config = dict(
    num_hidden_layers=15,
    hidden_size=192,
    num_attention_heads=2,
    num_key_value_heads=2,
    head_dim=96,
    intermediate_size=512,
    vocab_size=2048,
    hidden_act='swiglu',
    norm='layernorm',
    norm_place='pre',
    norm_eps=1e-06,
    positions='learned',
    qk_norm=False,
    attn_scale=0.102,
    bias='all',
    tie_word_embeddings=True,
    parallel_block=False,
    init='normal',
    init_std_qkv=0.0222,
    init_std_o=0.00405,
    init_std_up=0.0222,
    init_std_down=0.00405,
    optimizer='muon_variant',
    learning_rate=0.00484,
    lr_mult_o=0.814,
    beta1=0.95,
    lr_head=0.00511,
    max_grad_norm=0.5,
    warmup_steps=200,
    schedule='wsd',
    decay_fraction=0.949,
    decay_shape='linear',
    final_lr_fraction=0.0,
    batch_tokens=[8192, 16384],
    max_seq_len=512,
    doc_mask=True,
    train_tokens=155000000,
    max_steps=13633,
    dataset='wikipedia_en',
)
Each number is 128 + 24 x the weight over the matrix's rms, rounded and kept within 0 to 255. Layers, rows and columns count from 0.

# layer 12 attention query, 192x192, rms 0.0774, rows 0-3, columns 0-191
[[144 118 112 131 119 107 149  96 131 121  88 160 121 162 106 146 157 140 116  77 133 153 134 114 132 129  93 105 114 109 120 134 128 153 130 124 126  75 151 125 168 138 133 166 121 132 123 125 121 122 142 156 105 110 142 119 104 107  98 127 158 148 132  79 106 131 161 136 123 120 128 122  97 100 127 146 154 143 151 130 142 146 125  58 126 155 132  89  94 114 128 113 155 131 183 148 110 122 101 155 123  86 130  97 102 161 148 114  85 112 149 109 115 123 152 128 127 131 122 111 150 181  77 118 120 167 169 141 126 131  96 130 147 110 164 152 149 127  92 171 133  84 123  80 139 140 135 121 134  96 113  64 113 176 104 120 107 139 126 135 113 174 143 138 133 139 109  74 153 146 112 118 145 108 157 136 148 152 154 161 106 134 157 133 173 169 111 137 156 149 136 108]
 [ 97 143 150 124  85 143 108 136 160 118  83 116 104 109 112 126 130 100 141 133 126 116  65 179 113 125 154 138 119 116  90 132 126  99 172 158 114  73 103 146 148 139 101 127 111 113 136 129  89 132 116 136 129 118 148 109 137 141 141 146 154 137 149 109 118 145 101 197  98 139  84 101 129 135  89 129 110 162 125 104 190 103  99 172 127 126 140 159 161 189 172 105 160 137 129 164  73 133 107 153 149 152 140 113 144 121 118 166 132 132 136 135 109 130 146 186 123 111 103 102 131 111 174 152 102 132 137 125  71 149 156 121 109 108 149 132 115 138 139 127  89  87 141  92 128 177 141 116 150 148 153 187 100 120 134 105 122 100 144 110 156 166 136 138 132 161 133 108 157 121 121 154 139 115 133 138 152 141 133 100  94 124 151  91 144  89 100 138 113 107 127 118]
 [118 152 124 101 113  76 144 141 122 130 117 145  99  92 131 127 157 144 152 154 144 175 106 149 150 107 135 137 124  97 103 115 121 160 123 142  94 124 145 128 187 144  98 141 124  89 123 166 167 140 152 117 125 111 103  89 119 115 109 137 125 130 137  90 158  95 124 130 177 123 124 137 124 115  94 152 119 138  93  74 148 134 163 111 127 150 125 107 126 130 176 125 120 134 102 154 118 137 139 136 128 130 137 106 112 106 107 186 130  51 131 141 121 145 135 124 141 118 138 132 172 148 139 168 141 116 146 130 150 143 148 168 148 125 124 116 125 142 150 122 122  91 132 141 140 124 160 142  96 121 152 152  93 159 116 151  88 128 108 133 139 126 135 129 116 112 120 104 150 143 153 164 138 121 123 115 149  82 161 116 115 124 145 107 125 112 117 126 106 120 127 104]
 [143 102 116 148 138 143 149 157 111 135 148 122 113 108 140 163 141  96 128 153 143  95 144 122 134 128  94 112 112 146 108  92 140  81 119 129 137 153  77 103 125 155 126 132 131  75 150 125 100 126 125 158 132 103 145  99 128 108 155 162 116  85 111 127 109 113 101 119 163 125 118 126 144 133 146 119 117 155  79 120 126 118  97 150 172 145 113 142 121 131 152 125 145  85 134 123  86  95 133 117 102 200 145 108 111 172 171 154 158 115 124  95 119 127 153 112 132 168 134 102  88 108 134 124 100 134 159 140 121 114 152  91 131 146 157 115 102 111 163 133 109  94 143 165 140 122 109 175 130 182 117 101 126 112 120 104 127 108 128 139 129 155 124 145 133 134 139 163 158 154 100 111 141 118 162 132 128 157 141 147 154 141 139 129 114 136 175 125 134  87 130 116]]
# layer 12 attention key, 192x192, rms 0.0794, rows 0-3, columns 0-191
[[138 115  95 120 138 168 122 121 101 132 151 133  84 126 174 185 127 105 102 100  95 118  96 120 132 100 134 122 100 106 126 140 136 162 163 102 138 122 127 139 156 126 144 138  97 114 146 144 120 143 143 142 116 148  82 125 137 129 154 105 128 132 137  89 130 115 181 110  94 140 125 101 166 132 114 131 169 130 126  84 132  92 133 107 114 128 133 123 138 111 172 161 109 116 158 171 115 121 104 127 172  89 128 128 148 147 129  98  82 147 130 129 138 139 131 104 168 116 119 133 104 133 110 115 128 128 115 155 144 117 145 140 112 144 133 170 129 108 106 109 133 131 158 133 160 138  60 116 115 127 173 122 112 174 114 118  77 126 114 147 108 172 130 145 121 138 112 134 152 141 110 141  74  91 128 155 113 122 152 127 142 143 118 129 127 137 111 133 138 139 149 131]
 [106 152  94  90 107  89 125 153 101 133 119 164  97 111 133 111 152  95 144  77 137 160 134 157 180 125 174 101 125 153 110 111 187 110 171 131 105 120 128 154 103 177 145 111 120 113 135  82  95 158 154  96 125 107 133 159 130 180 107 116 167  83 129 118 104 134 121 111 131 103 141 147 148 109  99 134 130 148 151  95 117 130  94 131 155 182  83 130 123 156 111 104 133 132 154 145 102  93 129 115 141 117  72  92 135 137 143 173 131 109 105 119 162 131 173 149 118 114  86 112 148 129 151 129 111 114  85 132 109  92 149 123 144 127 163 125 142 123 110 124 106 164 133 121 114 106 137 115 163 147 134 144 142 102 135 150 106 113 146 128 178 140 149 113 138 144 143  88 134 152 144 130 111 101 142 140 133 171 102 128 149 164 165  98 132  84 140  87 150  78 129 130]
 [143 140 109 134 123 140 148 120 104 129  79 127 122 144 174 147 118  87 103 106 130 125 139 113 165 118 131 125 132 165 105 122 126 131 127 145 155  96 124 142 183 158 116 123 102 131  70 127 114  99 166 137 139 134 140 132 112  93 120 129 149 140 151 142 127 124 126 181 132 173 136 121 119 106  81 128 107 120  90  92 128 156 118 122 157 123  88 128 137 124 135 161 148  94  94 160 106 124 136 140 147  84 133 170 100 114 133 150 132 100 104 146 144 147 100 136 126 100 128 141 110 109 126 126 126 103 146 148 125 113 119 120 153  65 158 121 114 137 128 110 105 144 120 145 168 139 140 118 126 128 119 142  93 175 143 156 103 132 148 126 117 135 107  99 114  90 160 121 148 167 178 132 113 159 121 110  78 134 143 129 115 159 121  97  94 124 130 131 164 127 145 114]
 [ 76 125 138 137 133 122 107 118 128 143 154 129 118 133 120 125  80 134 143 138 147 115 183 142 119 193 131 143 102 125 114 131 108 107 120 160 103 129  95 125 129 115  79 187 130 118 120 125  92 187 108 134 117 126 120 139 116 116 148 133 162 107 149  99 112 134 103 136 158 116 108 171 149 148 131 113 130 120 106 110 162 126 108 134 136 105 138 128 140  98 105 143 148 126 152 114 133 113  98 139 155 123 155 105 104 138 109 137 126 112 132 122 108 101  97 117 137 116 134 160 155  97 139 116 142 124 150 137 132 112 112 122 127 149 155 155 109 136 152  91 117 154 129 140  96 146 143 149 133 139 128 168 122 115 107 116 120 133 124 147 105 137 145 101 114 135 140  79 134 116 124 125 109 108 144 113 146 184 178 104 131 130 133  84 123 123 152 125 160  93 132 156]]